Each number is 128 + 32 x the weight over the matrix's rms, rounded and kept within 0 to 255. Layers, rows and columns count from 0. Numbers have three digits each.

# layer 5 MLP gate, 640x160, rms 0.124, rows 159-185, columns 0-79
162170164137138118103124106107091136125159187172095085089084113139084080124159140024141155149101129091119093110145142160171149144133084110117202102139121130117137105110143106107133166113157110125151138081133122104107160092116131193077084131
112124141072113134179133107174078152087124143110123140077162154160129159134066130113098145110133130126144152172096137077113191172110107154125099145130153150130113169106092075126148124174171146117127094128147105070193140131046146111129200136
097122060140143173138133169111172119079105081115146087119191142126116149068154105095148118145098121114130124093078071122156104101141069056115132113137116099178090162106130153118152097118129125147119128091126117081145086127077118101074130158
072109171128111087092128114117101116180193138064171122166153111048126116137107157126107113139185115116135137136127122080085105158134120167146103133165169154084124144154136030072054141111081160101157114126097108102134149161116130168157192137
114162155168121093123131151127109154124162148146159145025121111095134113101186138125121098106111148101130171117137109096154135148184201129122100096087138143123153186116160115200103127093159109166145143109132092091135111143127127090205132118
098158077206094113172081086121101132117099143105160121136151158112142143086120171122080202139155131095142125093090124116125128111117158105154156140130162096166147141086196117114097132106115080064091138177119090127125157054194112153122170054
134152121113075079102157150139172158105177144104167119091159145097120130128098151126160098111112134099094159161129128153097135089162161084111100139136098121099122107103129113069156106145087064099198085126134166112108154095160112114148158074
109173138164160191148168148125169145154154127116121102130107114126068086157127104086146069194128140164170129133138147103107161161155142136160106159176092110060118144125139160173111135147126153138166157169198147161174159095133176103142136059
141071132109152089118178111062137092127168091103146132085177185107135116158138150072139118164130178157148100156070102130166120139112176080124089123118189085084162133130138120127112174207087107137142182101147112185071098150074096137166085068
103122081089124103146144163127104102088121094178168146133085164112127086129165094112080132081117059105086141155104114126156126089137169162137120169151157109076138208138066153149154183121089140141140094131164095175144115107113127128112081165
153141165148114138121057177177093123143110131159134174126107149122074148074124086138152096098160103122128194128142180106108155104132151124156049118113080097081160155136095188136042133115125113151158105110159205171129101119121155098176248073
130129141141084140150125145161166181161079139159116070162129078129150104097135138138185141128163144161128134169169115164137125129125127103186121112125130121122145079146099114089091075110112117128100095135122141152138093117149095097093158171
114097087173154142142098158207147124092084092168168153082149105124173116148153125121156107129222054119144104149062161127086181146127131102179107136169142111103100112135164114136118224120077133086109208097122123113120099119169145123129143086
172100112167144124129165131168095130106122173149122088110114077084148156134219153183111186000167147146132147125116098074136096151116093130081123171157137140116108113104101176136100087154121123160106092160146133164120156143153196095053129103
116111138168123139089158134026156122143148099156110113143130094135154112086108160138139110143123090136145112118061097134130105086133106106103170166119171111136062117122150126092170141169155202217093102106179157122130112113127104121083119179
127109085127091198165134080155117102092098175155069019087137106152108124086082130080133178176128155112135101131110127128141144088116143120111137179116136148092205093137152123103119147116129133140147130132119122126126102199121179097130138106
128110146193108071140137119145154112131113134091141115139092151125048146163136208116153159114100106160130103114140160191128179114114104186102120101144164105128179115133121076139167179154133169117133136113113114161137068130110124120101219111
086125084121058122091084132114152121154146122098140091125123175084105108147109082089120187112142150097133140164142138142123137105099119137135057128120189098101150162157071109138169141098100116155150158094104161124099125131127186128173122090
180168092169072202120169067166129069079117148086126102134114134094146172123163073155108183157148142115180157109156079137150078193100101118142165133101128175103081131089113144081115134150152096131178113064154170079142132157151071134124100177
174095172107176132107158110110106112157122105101130072130110096158164074155130114063119093103143164171169095135149067165163130107194032121122079114141138121135103131143162112118163085128115187141101084111081154144090127097113121153139169180
116222131084163098111072124068114059147120143145091132140112121148128135091081102112089129157077106126140149115036090144115099200094080141098162084107107169181191108204094107100127144172131163155171160181113150110119165130166061097160089117
157149106138113115157159125114068143179150126091112114100068075122152078139100131140125129217151132149084103112170071104076071146052120136141134102122151130097128077059168141141118168167142166173180122174105079143072172175128182161102166141
180099094177125134137120163146146127147208179076112100164164170175130127110176142091136051070110117130059085113111064134121159136093104113096173156058116228101064173123163195049151115152174116114094150130046126092161155152065134145130120179
084097127159093181131099082073120118079135125132129114113095106123082117080133117074166155114195116159169102151172093068135213122128070146110116092143130099185128125122150069161148165187163131130132103163103106128185147136100124174132164193
133147181134117103144088126121076130082079139143206155181115173150209135116118149133207127122067134104104170197089128122123172084147116175209122078147088156128098116158134125135147116140186131127109137101117110158163137102170131146123068077
119126145095143153145132119095127183127168143175133127126143132152124176086091113122140066106129189146178135082137098128136156123163162116158093161070153094129155115172153140098175169121103151149228095095190081133096162192101109119108076170
106169127159154132092131111122125093135098153156086110156113089098126109082131096147085106154066113135174084098098084143118113095113154136124094092145121151147102150107107137156108115135124147116118137166112134140148097109171095076092129076
# layer 5 MLP up, 640x160, rms 0.124, rows 159-185, columns 0-79
068129167086134184173058146120146168125088121129113095072137134126133138103061128142201123144163203131117128114130153120191096191070121081119148150164154014125183130115151169136102118143118206131116139145177114168112146146078129098108122166
072114090103136215093077188108162120078189068140102151152126091105121114152130108155141141091148168109159191133048125103086150107137086106158077130108182115103141109158144148147128143128126108148203105101114083135056148097150103123174124060
215132165137125116140095101168126152105187131169148120109164150139131149114184105126147145173104152095114140137120114105140123116103188149154125142138130181152097137117142160093075128138155072135109129102141161093125100125107170174102050092
153170113096113169124161101158141122077107111148143083150162158167153108116072069170097091176176200174113129128121113074128131182220118147144118145084094128169100103111172158155100176155195157132117126133105066167151114170108127159098157117
147129074114118127190123123140156106099115156129118076112138116097133148097073112122094150173129123111160136120170160117144148139100100119180099179118197162097156116115119179115043150174160132077065165034134142138084092174112125138115161132
109112061107135114173065119090113153130097181104156179102126086134141152125115166080132128182071156156179133042123140126152210147118172126112141151085156120140112113151152214142105153129101117100138160184145164150121144081063166075204183120
170139122124152104199144119052114102134119167152124187116131138185128167132134189140137166139121113114068092094119146168164169136132113125121161062093126097114145136076156104154119117075208136143163160148139116109099146116152121073112170092
104138137153101155155134133142056076106203118111132155149146140124122080083140109106129103109154111091163189082182150099051145101195150081131115051157151108121120179131108107107130157192113142156133099121086116087104120112185155092142116082
149147111118128099140181119124148143106159094214157103155095111144068100079142141125136126091222097119128143158073107103113067160167086089147155053135145114094092170098109117116076097193127078056064154125123166168105121095074069186157199156
127146102066222098125204118096111141139130120119110166161101154131131121165094106178140077086190146122108095162111186161138172131093128074181124110153100094149122141110146147200161163119104152117085135100125087107080194154103092155112150156
111095146123106108116115157128149108156077093138108129074088136177103154086154137119155086143150033063154151156104146136149085155093138070096147178186119065102082125089102120124147121106124158135161115140158100179109103128114159171158163134
090124118117139148106125081123156146075099147112121166132107133101180099142121092153123132089120144112140115132108109072154170159147124110178155173109180166152107115136130143116149148125170125103085080148186128140017156129139110153034125114
175162149172106093118158133080115117143154205160096147074175122123152139155165091083142120100102120111129103193117128141155109151127115070112222129123132150160144158063104145074158142108095137102115135200146123149096114118104147140190150120
186122166112097125114070127096110122164105147123084111157140134063140170088114040130115110130152140124189079132122181139128099138097155085063139063164199185086104146147119116117151141100202124187176151125096131175098150153122126104149153168
180109106124112124123057168102137172113146133146135178140090136152089111149098171145118116137194117096089123134184116078154132121083096093137161101135148128176123101144168114147160099120080130135130101126165129102134101124176136129114071093
180090130078072126113114127166125134156171083128127115130175051129115168090164119135115169140109126128143106181115150164134095122155112130128153157105154139158111109102172093083128125136172124103098176166152114120110145122127140187120120155
153146087123181126084112118087116149078158124126097121112074106119096169143115149061135145137199123103117130157135126101115151071086168114123133151151104116167123156103140152171116159146122098129109128144141188147164088112117136097157139126
138099066112154145079176098130157132166141113123062151153152133121091144151076137100169159146129116142122160132119075066171125138105061132088082137129133143126091128093142085067148120118119150093123169132134070109145136154123159099152110108
141114162107123110126136143163099084190172205083128148091142103143104148155135066089186123092116118151108151154096127092117125156116206104156108134111112078167102156167117151223212120209141104100085187140066155212150092197134159133092101129
143105126142157146115106126111124162105119089120155096137114070170095089180131107190097122140081130209089105164073098132096139132107157210146138129159135134080064112093185146156127069127084123124164108192096167112145077118156096109092106127
141123253170129096130151060125161118106104076067116151192139152145068146110166181137145156150162193129130131157115108054143169110092118156149106165186124093142129107106129090094095128105092107147113144151102142136123106084187133144132131128
221154104106115137140108077105060155154154151127108130081059137092140087113081193161147181165103112105098096073161169191118100148096088177101197160117149121142190068127173104110120028145147150139172132133141138176155187148164180114130139119
161147151074096109154075136120112184100099060146083197066143111166144095172139117116098155142123071121129164171131116036134094137168107109097104135151148147102075133150074154093094113091121142131133162160126100133083151136088192157178167090
144148073172071141127095125152114147105113116127181151171115154182158181080091103194159128144138094107106080172144108165168165108131101181120145064106135184158177078054171152149170106087142137117143134151110113125176147134122065161120145188
168087114118128149150149128107112157101107119150134089087141116129136107153127111133166152102145125109177095067117134103150118100137115100122077087194082110124138138127164129107212049140124133095117100175161140134115143089094149149070123170
120106128087136115151126153133182189154158123107145197162061166105106103115181102130123075119111122163060124077137121139149115072146140125106214123085169139157148133097069150160173125170128130192119150136150102050114060129091092137160183111
101123157212098171109097137080172105116144130143098130144172134129104133120178112159155155119144127147157084139123121129135075108153133110153149153119128126138176073132198078116093168167122113125116140119127123160128187181133102117165097135
# layer 5 MLP down (transposed), 640x160, rms 0.0432, rows 159-185, columns 0-79
169109135136084140114167086104067096082168152103071089132219102135095137105106131103127124130115149131089099097140180066076173156125158155163151096176132152160126160142118139120116153094079116123125179130121117105108137219115173099129090109
115107097095136194115129121125142154160097067151104124125151112098149084099108088121099094114179148161141161149087140175108160142136173101120128106142165144176183149118124118090084133147114106096193135106087151127108146184125098112190129073
156174156113103110150131112162145120164185144152107111091136114119135161114131139114170102149133130147135154143150137140154130098057151136132121089113128062044154133074085115075111190102136123176175117064090160191047184123145157137122070127
138113116125119082158181095090108167153167124110082060183132125086087161100107135118108133166131128145113176173163144104109117131122106092091101194130132127123121161126063110153187175073110142100103112155117081121076128194129140147182116165
137134161128046114093124113116152202110167114180187171085135083067102156159095093158100064119081146176185152104133104191154123122158119081129145107155151126179107088069120101128143130152134089101110096129069178108101154123079151117177120084
166135186167119139140196094091135127154135118130142090113086090163089136111135139124119122173139093121073065150169149127165144126137094157063126172117095164097084169143166057148163119152149165134187146123150125121078112181102139105153089150
121155164164143138109119091131092135145134086110120079143133084153133093128139091122129176108128100137146118096145089181112081123180111127106056174143111086117159149142184134145156124191087156141122051100082151131181049110111132211117112143
132184103113129124181152115142124108125166171180097134130134135145099122183080095148158077082157138119156079136162148091138116144081080133101135123138171123067147080104127149098163111119097054130134232131112111167121164118132063129085176169
109117141109134149178150154120147093073168159195171111120137151133166117182089178123173120171116122080145113149109097172173070189182142094100127119141125108193095142145143127164118142175126168139151128063165159155152148148131153139107132170
130137151153157146151169142130142102131153117109155160107173047142148133167125134162132152162048147089133028101159142138157125121182184135181081157162153111132118115095156154134094101140113087070122118050096148140155121084115101140167171110
100133142096117092106140145129150110152163148148125168138112140136147185131109127099143132090143127150152168168163131135184198189062103111128177141142124118159115133080075094130169215170128154138119124144171138192098068123186166129076129072
150140111096231110107163185160140095157152106096155103151117171188087156187122111161157162166081092128126154132153150140144172148106104097111073101156130142048084153129113124120104118134140104139170119109148149152152090096092146152173142136
117069129181104144108157118107169169151151118130151193098140112116125139112145069121160135068190112132153184130129169119110101079100123133175075078202144131118166165140101064130109083115142180077096115156226123093126159166138102147156151080
142061132170147062112145061109110153060093124100163168113085125158142106149151129105131160132160099097102134132107125116161113174146163137145152132138136131146159085091158125159130110141101098193168159066130147121156107116118122087094095107
104138148100137071091188103046162086144188117103159133113114109126129099167124122173151108176122086147084104124161130147168157154125155163144196123111104145173146123137203160135111149096126121103089145082144161160133153106091102100138081150
118102072173155153150099184132136167077125141137146102138094134090126163122167111133163088128172143117141094146130119101129127178134129121121090081162075079092073137060130138158087089116141160129197175121169194163123124126193089155185133142
104145131074136111186171157144166103136092111102133123128134138133105111101109092123107194115081166140139120096050129105091115121177103131178115177070097096139136116175143108076164111143096112092156132117128116148124146168126106154156094097
083109124170112049063101161165109151101052149132140147141098127105078127113113138104115171108129111112129135046119177152099089087120180109152043139129191092095098119130130098119150121121152155142178153083134139122157176166121161116142107135
085126125144150106146114166173100109146099124053095149113178113167087117093149111154167134127129111073097181218046106148122120169091155129113104205115165131165094167114106193120074122146165086134097101139100189153197089129145167125133088193
127092130178130146163138154080113187118133083157177140114122103118072146131140202164167095104140165167137178095145147129140121078143091145165081181129171067178165131143130096145088097167080122167063163145160158085102080128070138080107114158
098139099138120135139225166150111118120133144167093105067110074131161094168177099114175105118209082102117071112113124089170128105104097130082112197088157168135117119117128133086150093107140102087084132117163150131123169158108131123127107115
144128095168125148155124099132175161119200139112101110123082130094095078062155165089093134115132147095105126179115190129114129102139180105132121111184187111101153132138113147139179182157056142125179121178121158042174149081152083153178125069
138138118095155142128166120105119143114101079177086093143131127157117081170209102144167126163112145153140177122146097129079102183152139144079135098173134101081146132115134116111097077145072150074124118115119112171072120108142138098166123132
112158110083115121184164131154112164114077113149111153134139111105157117151108091161138213142137130169083105099159113183148093107181033095120127138132100142112085135132143104099148087126100102165159147144149087157120097142132135127090144119
104105144114130103132102132100092109106126149185145168204171143143125113086125145148158130120085113133072234177083084175152134096099157205090136107113133145145086147133165134110086144111130044147179182168109151101066132130139146125055097149
100095132077158133093115152130135125166110075201162160130136097177135104091154144079152071130093170170083076148171138136105155162143152092087149158098119093166190136105115194119146146105137092087184132116125101069068116112130141112181167091
134123143158136073160169106112111097126141120149108128204118127059133143138145151105135158135098133085150184174156065109109139159152150133173085136127113122120113183120070140151135133119146192144153173183107140116117124161189140114151125131